python train.py --d_mlp=320 --init_std_up=0.0468 --warmup_steps=200 --decay_shape="pow"
Each number is 200 + 40 x the weight over its row's rms, rounded and kept within 0 to 999. Layers, rows and columns count from 0. The size before them is the row's rms in percent of the matrix's.

# down: layer 8 MLP down (transposed), 320x256, rms 0.0468, rows 182-190, columns 128-255
# gate: layer 8 MLP gate, 320x256, rms 0.0469, rows 183-190, columns 128-255
# up: layer 8 MLP up, 320x256, rms 0.0467, rows 183-190, columns 128-255
down182,101,203,233,134,228,207,168,185,203,240,174,202,165,170,226,171,182,253,281,158,227,256,111,161,216,158,166,206,308,262,175,217,178,247,202,181,114,118,202,149,234,235,209,181,194,178,217,262,229,243,216,151,251,195,300,236,229,206,191,187,217,128,238,212,227,208,235,177,215,143,114,195,255,236,217,181,142,207,170,283,177,202,251,146,175,165,241,195,213,240,169,205,160,196,162,178,176,219,278,173,177,234,199,232,214,172,138,196,153,184,221,263,139,186,227,221,187,142,206,189,157,264,232,174,191,213,192,162,168
gate183,107,97,221,189,239,145,236,277,223,158,245,175,180,150,167,273,157,115,189,186,155,173,100,156,189,230,276,285,233,124,223,145,190,154,126,137,223,230,154,177,203,203,176,184,196,159,247,151,199,210,115,157,251,199,217,186,229,197,228,208,165,152,238,240,172,121,200,192,149,119,236,195,212,170,198,194,221,263,246,222,185,169,171,172,174,214,192,181,191,201,196,223,132,215,232,246,179,236,188,258,185,203,156,140,172,212,187,210,193,179,174,165,223,251,256,237,249,218,262,223,126,261,277,212,153,209,225,140,210
up183,107,260,270,239,173,179,224,256,155,184,165,239,158,168,167,269,213,223,186,211,202,237,158,174,165,122,224,225,227,208,263,207,190,188,99,194,194,236,179,206,206,198,168,171,297,224,191,220,116,193,175,246,165,241,169,136,224,158,192,200,171,248,207,203,156,168,189,290,217,156,176,223,176,182,249,208,189,171,125,139,193,223,174,234,144,153,110,171,238,251,226,205,202,211,226,174,209,182,174,205,167,112,153,172,158,225,186,98,178,203,202,227,230,207,192,90,170,237,169,249,215,170,178,213,220,181,181,185,157
down183,101,226,163,175,232,174,184,184,236,227,172,210,157,194,122,152,197,124,192,152,212,195,241,212,184,236,168,209,258,259,196,181,196,220,246,165,211,268,145,140,228,258,230,182,143,181,185,177,226,194,178,199,168,204,201,190,156,189,202,141,258,219,221,238,286,227,195,193,164,152,232,137,151,223,261,330,209,200,173,239,190,164,238,135,239,252,231,171,174,217,86,183,175,220,139,275,181,213,147,173,222,210,175,179,220,241,226,238,252,162,180,227,149,200,191,219,176,221,257,221,203,256,187,167,230,206,141,127,166
gate184,104,92,158,191,207,160,186,240,228,184,210,278,193,221,236,161,178,185,229,230,200,230,172,166,159,219,226,183,131,183,168,227,236,257,237,215,203,195,154,261,196,229,244,183,224,187,191,132,187,210,157,164,241,246,216,222,218,226,180,219,181,230,157,228,165,149,164,220,178,166,211,227,183,138,225,285,228,251,196,245,216,206,313,225,208,223,187,201,148,167,199,150,113,179,208,274,146,131,144,239,216,147,129,202,174,239,150,241,211,256,125,131,221,236,225,151,227,189,218,186,230,172,232,192,264,223,167,187,261
up184,113,263,226,161,184,164,198,129,169,238,202,124,220,218,178,163,257,246,262,213,200,143,266,245,168,257,224,209,190,183,232,217,184,226,199,173,235,212,245,281,113,219,153,187,115,199,158,216,269,190,237,207,216,243,208,197,261,137,198,195,195,238,190,180,172,231,192,203,232,276,170,197,235,230,216,201,216,218,217,227,149,241,195,189,187,204,210,226,245,212,191,139,245,173,235,179,121,180,236,206,143,185,234,244,232,219,141,208,235,117,217,231,188,206,227,173,75,194,95,196,234,166,163,220,198,120,217,250,221
down184,105,137,165,211,213,184,189,174,211,211,204,194,197,206,155,230,172,212,150,105,152,194,231,267,207,157,189,252,169,180,224,230,125,181,251,242,263,163,255,230,241,211,193,141,194,161,223,199,171,190,152,258,193,223,183,173,238,223,207,120,211,253,229,196,225,239,254,185,308,179,187,162,222,201,217,240,277,213,167,209,127,146,270,160,209,242,174,202,218,212,198,145,198,189,236,142,181,201,226,238,229,151,263,172,121,243,175,205,100,156,241,205,216,186,156,156,177,208,168,286,218,229,118,172,235,233,229,212,239
gate185,113,228,183,180,157,136,247,192,175,135,221,201,104,216,243,188,202,158,253,229,187,157,204,201,111,192,241,180,210,235,244,136,222,246,208,161,167,309,194,231,209,162,240,215,196,242,225,129,214,157,170,246,163,278,225,229,211,243,162,244,208,257,184,235,88,238,144,206,95,116,208,219,223,166,205,190,256,194,224,192,227,266,242,131,228,212,173,231,141,183,298,134,217,171,170,150,202,206,262,242,217,130,166,217,186,247,167,228,159,232,196,135,190,200,183,208,223,233,249,212,161,191,165,199,169,225,223,195,213
up185,114,201,162,172,249,158,160,195,209,245,219,176,191,138,176,241,250,200,226,152,235,190,247,211,207,251,132,214,195,219,191,177,170,228,182,116,162,193,145,203,159,240,209,292,180,200,220,194,241,248,267,222,277,184,231,268,166,238,185,141,210,195,175,144,268,223,183,181,318,231,290,227,259,211,236,219,270,237,185,253,204,176,185,232,142,236,191,150,186,216,154,200,274,227,239,151,203,169,194,258,213,186,181,177,228,212,231,252,283,141,179,270,202,205,196,176,236,212,170,134,218,87,132,195,232,250,249,219,92
down185,109,220,226,282,238,135,142,220,190,241,264,233,207,136,273,270,125,185,274,244,206,191,180,244,250,216,135,224,177,184,245,178,191,252,217,160,149,165,232,167,145,180,191,250,153,202,185,140,179,256,257,243,286,175,138,194,201,220,202,231,210,178,189,140,227,267,165,210,199,184,221,209,214,185,186,152,213,171,149,181,169,177,192,172,265,283,193,167,211,189,229,143,182,230,277,125,173,165,253,227,183,202,208,164,241,256,219,191,192,201,178,211,203,204,206,176,213,241,168,209,286,253,206,211,221,190,252,205,204
gate186,095,122,190,119,195,247,265,215,198,161,222,166,245,192,160,183,276,263,231,224,210,231,180,187,179,277,238,117,239,170,237,186,215,186,111,217,239,171,220,197,193,270,142,164,196,214,270,182,244,180,170,232,159,211,252,189,200,183,143,236,250,159,201,242,159,230,181,236,172,196,263,222,201,164,139,241,157,245,293,239,249,252,234,233,214,223,166,240,213,190,219,240,197,140,192,202,187,194,223,207,262,164,168,233,179,204,183,154,200,122,225,214,275,168,164,79,159,260,215,139,164,220,188,190,183,220,232,276,151
up186,096,263,131,262,187,124,124,174,214,263,240,203,142,189,219,223,180,174,149,237,174,170,227,213,241,178,148,193,267,195,237,219,236,175,197,152,156,174,193,173,145,205,224,227,216,207,125,235,284,246,211,192,206,210,230,139,163,203,247,135,183,165,184,173,195,214,184,187,223,240,207,265,210,154,205,180,211,187,224,236,191,259,191,178,211,232,108,212,241,236,217,221,214,185,214,200,171,135,186,146,221,196,313,214,255,199,258,252,155,272,170,180,149,227,89,179,124,267,176,167,206,223,221,188,218,244,207,193,169
down186,100,181,240,158,208,230,165,233,197,191,129,222,209,304,206,202,154,223,284,169,210,230,152,236,133,231,231,287,182,172,218,186,233,210,241,198,169,174,185,268,140,252,203,230,249,245,225,166,208,194,191,98,167,287,150,162,261,158,275,192,204,177,183,158,216,141,178,197,148,197,275,173,218,186,214,168,180,248,181,197,149,173,173,157,204,230,276,179,172,145,169,203,193,227,172,234,240,237,198,219,201,229,204,175,119,252,287,199,210,166,269,167,170,196,208,215,209,206,110,206,232,149,322,198,227,134,257,198,178
gate187,099,221,240,256,238,274,187,203,256,173,230,213,171,189,204,142,210,245,188,187,233,227,185,128,234,219,192,247,188,188,178,155,174,136,117,189,186,198,208,215,161,279,273,214,237,253,202,154,164,258,179,132,194,230,169,169,224,209,298,257,120,227,193,232,248,252,168,224,227,254,192,180,285,296,174,172,257,287,283,252,223,191,189,144,216,216,169,190,148,129,151,231,183,185,195,215,185,217,230,179,200,216,209,165,198,226,161,197,151,198,101,185,224,195,204,205,227,229,243,180,228,243,181,217,236,283,222,223,159
up187,103,170,280,161,133,180,195,203,218,104,262,242,249,223,219,215,210,210,262,200,190,179,218,140,89,253,233,193,176,183,171,210,253,158,164,247,202,168,208,225,200,190,179,233,222,111,146,144,162,218,270,235,141,178,153,254,200,248,178,161,206,159,215,245,165,158,233,171,232,251,206,257,234,271,213,254,124,185,188,190,149,213,190,231,188,254,154,139,167,208,188,167,277,196,196,194,234,142,164,192,175,246,185,170,162,204,205,224,159,197,182,175,195,227,271,251,251,257,130,178,153,186,221,236,210,246,254,219,198
down187,101,228,204,187,154,242,155,192,173,184,179,224,201,118,204,127,178,206,227,216,210,167,81,203,143,108,178,148,240,221,230,192,198,147,173,154,194,253,210,195,189,211,204,201,207,216,222,199,245,237,231,186,241,202,166,226,171,155,258,248,204,198,254,169,184,192,194,181,211,139,120,147,222,224,245,176,266,210,263,254,228,229,165,202,221,157,143,289,201,197,244,206,248,169,194,267,139,191,204,193,247,193,123,207,229,146,178,231,233,220,153,183,259,235,126,220,148,286,157,173,174,242,244,177,216,207,188,169,239
gate188,105,280,175,213,275,180,209,217,155,201,178,192,184,178,152,168,163,209,227,173,132,175,222,249,159,174,237,198,253,187,194,191,159,202,178,221,185,206,202,229,171,249,213,184,238,282,183,159,227,181,263,107,232,230,223,159,112,185,250,221,186,225,199,267,145,243,179,257,230,214,156,121,175,271,125,269,149,197,197,210,180,241,171,250,169,194,298,267,205,185,171,132,274,205,246,172,185,202,128,169,213,235,179,250,181,283,170,161,192,167,165,176,225,207,181,147,148,235,234,121,191,213,159,201,197,183,152,246,234
up188,101,284,207,244,195,166,167,199,212,311,240,295,208,203,174,120,227,115,244,175,219,117,174,186,223,142,178,187,229,188,84,204,200,105,196,139,189,241,279,259,153,232,250,221,147,213,184,203,207,210,177,171,152,194,218,189,154,247,211,155,286,200,230,166,181,228,186,218,259,294,226,264,220,203,143,137,184,199,195,166,220,128,197,247,141,211,193,319,218,251,203,198,177,229,241,217,205,237,213,188,183,187,236,184,158,242,157,201,197,215,222,135,236,214,178,175,195,249,173,219,217,225,212,190,181,163,193,199,248
down188,104,208,206,233,190,135,213,198,192,234,240,241,222,246,132,188,253,266,215,151,226,230,189,182,194,224,164,223,136,208,219,168,276,244,177,187,215,105,198,169,193,323,114,176,270,312,232,132,201,102,252,192,214,228,194,256,200,291,188,201,147,181,258,222,205,241,203,204,195,224,211,160,210,145,157,205,235,239,191,241,198,240,255,192,210,164,165,166,191,194,207,171,226,158,190,185,130,212,205,156,244,224,136,282,200,153,212,207,200,162,200,218,210,198,100,211,133,197,214,137,219,228,172,230,184,180,175,168,230
gate189,096,121,242,188,248,206,210,202,231,246,188,232,224,151,199,150,203,209,271,152,202,228,237,216,218,124,228,134,233,187,181,188,197,131,212,182,212,221,154,242,168,203,231,183,190,175,222,207,159,191,216,304,235,210,191,253,333,211,190,214,230,175,196,183,221,250,181,224,149,187,155,172,208,176,272,137,164,206,117,155,217,280,153,226,256,234,155,221,133,226,197,172,168,129,209,216,213,182,181,235,119,250,183,153,178,152,142,214,286,212,183,199,116,213,236,157,176,185,168,129,202,246,216,146,182,225,173,172,184
up189,098,248,115,226,249,273,206,166,200,280,210,199,195,225,282,212,231,220,122,206,256,278,217,203,173,235,221,187,139,238,265,186,178,202,249,193,196,164,274,199,181,142,237,117,273,180,201,203,168,153,259,198,176,215,126,175,211,265,122,211,218,189,198,176,220,238,203,175,215,265,224,186,228,230,189,184,222,208,206,274,152,195,145,145,162,189,218,178,191,143,199,178,231,244,131,213,238,156,239,142,270,155,189,159,216,135,177,181,168,123,218,244,195,235,219,192,197,192,154,199,224,156,165,261,229,230,144,213,207
down189,102,159,213,248,149,200,253,198,185,124,254,173,224,257,243,163,275,219,135,230,214,175,130,179,262,225,231,208,170,207,202,183,173,203,202,202,148,181,202,252,232,256,217,163,159,188,249,166,282,246,197,182,161,177,225,210,115,213,131,169,229,234,155,224,202,184,198,127,190,262,196,176,210,268,194,238,223,128,256,263,160,195,241,260,186,166,204,199,200,207,156,159,216,196,189,247,213,211,227,167,229,117,273,250,200,267,132,210,205,198,217,168,181,203,198,257,236,172,233,299,189,125,222,159,234,165,263,109,185
gate190,101,165,276,182,215,208,252,189,174,201,176,177,195,122,249,250,226,178,132,233,206,237,143,169,90,190,224,180,156,254,173,130,248,183,184,184,193,192,216,187,211,124,269,159,160,219,181,247,183,218,224,187,219,166,248,208,232,218,160,258,195,234,245,160,186,120,193,212,235,267,191,189,124,220,203,304,210,155,209,245,127,191,191,182,144,208,210,160,163,191,271,176,144,259,233,238,174,202,180,102,197,218,217,234,148,177,235,223,158,255,161,195,273,175,190,262,114,299,196,130,190,169,183,258,157,227,222,227,217
up190,098,220,237,221,207,189,199,180,238,166,263,222,198,225,133,158,240,206,202,134,203,197,198,154,197,164,279,177,248,139,246,181,173,236,248,152,223,190,195,249,258,277,213,124,223,191,187,195,221,222,197,214,165,152,183,147,143,213,179,233,224,157,248,133,251,207,251,256,239,256,199,261,229,223,200,209,190,160,218,254,224,212,211,210,181,193,241,223,238,162,227,226,255,196,230,278,236,128,215,301,118,166,114,264,202,211,336,216,242,191,188,262,289,209,231,158,198,169,118,199,177,221,168,195,206,184,201,196,192
down190,099,212,151,209,181,203,229,253,170,181,169,133,196,207,195,203,167,162,257,260,194,197,181,198,221,156,121,238,178,263,191,177,192,166,171,225,209,169,165,188,150,83,132,237,234,175,183,221,249,127,156,153,247,210,196,206,184,247,154,132,272,241,121,332,213,211,186,232,138,202,193,140,171,200,219,219,192,223,188,224,158,197,169,142,276,231,189,189,222,237,243,224,229,182,186,157,149,277,221,186,238,261,282,168,205,161,149,184,140,214,191,203,164,159,255,192,198,163,246,231,204,248,298,200,236,207,197,252,229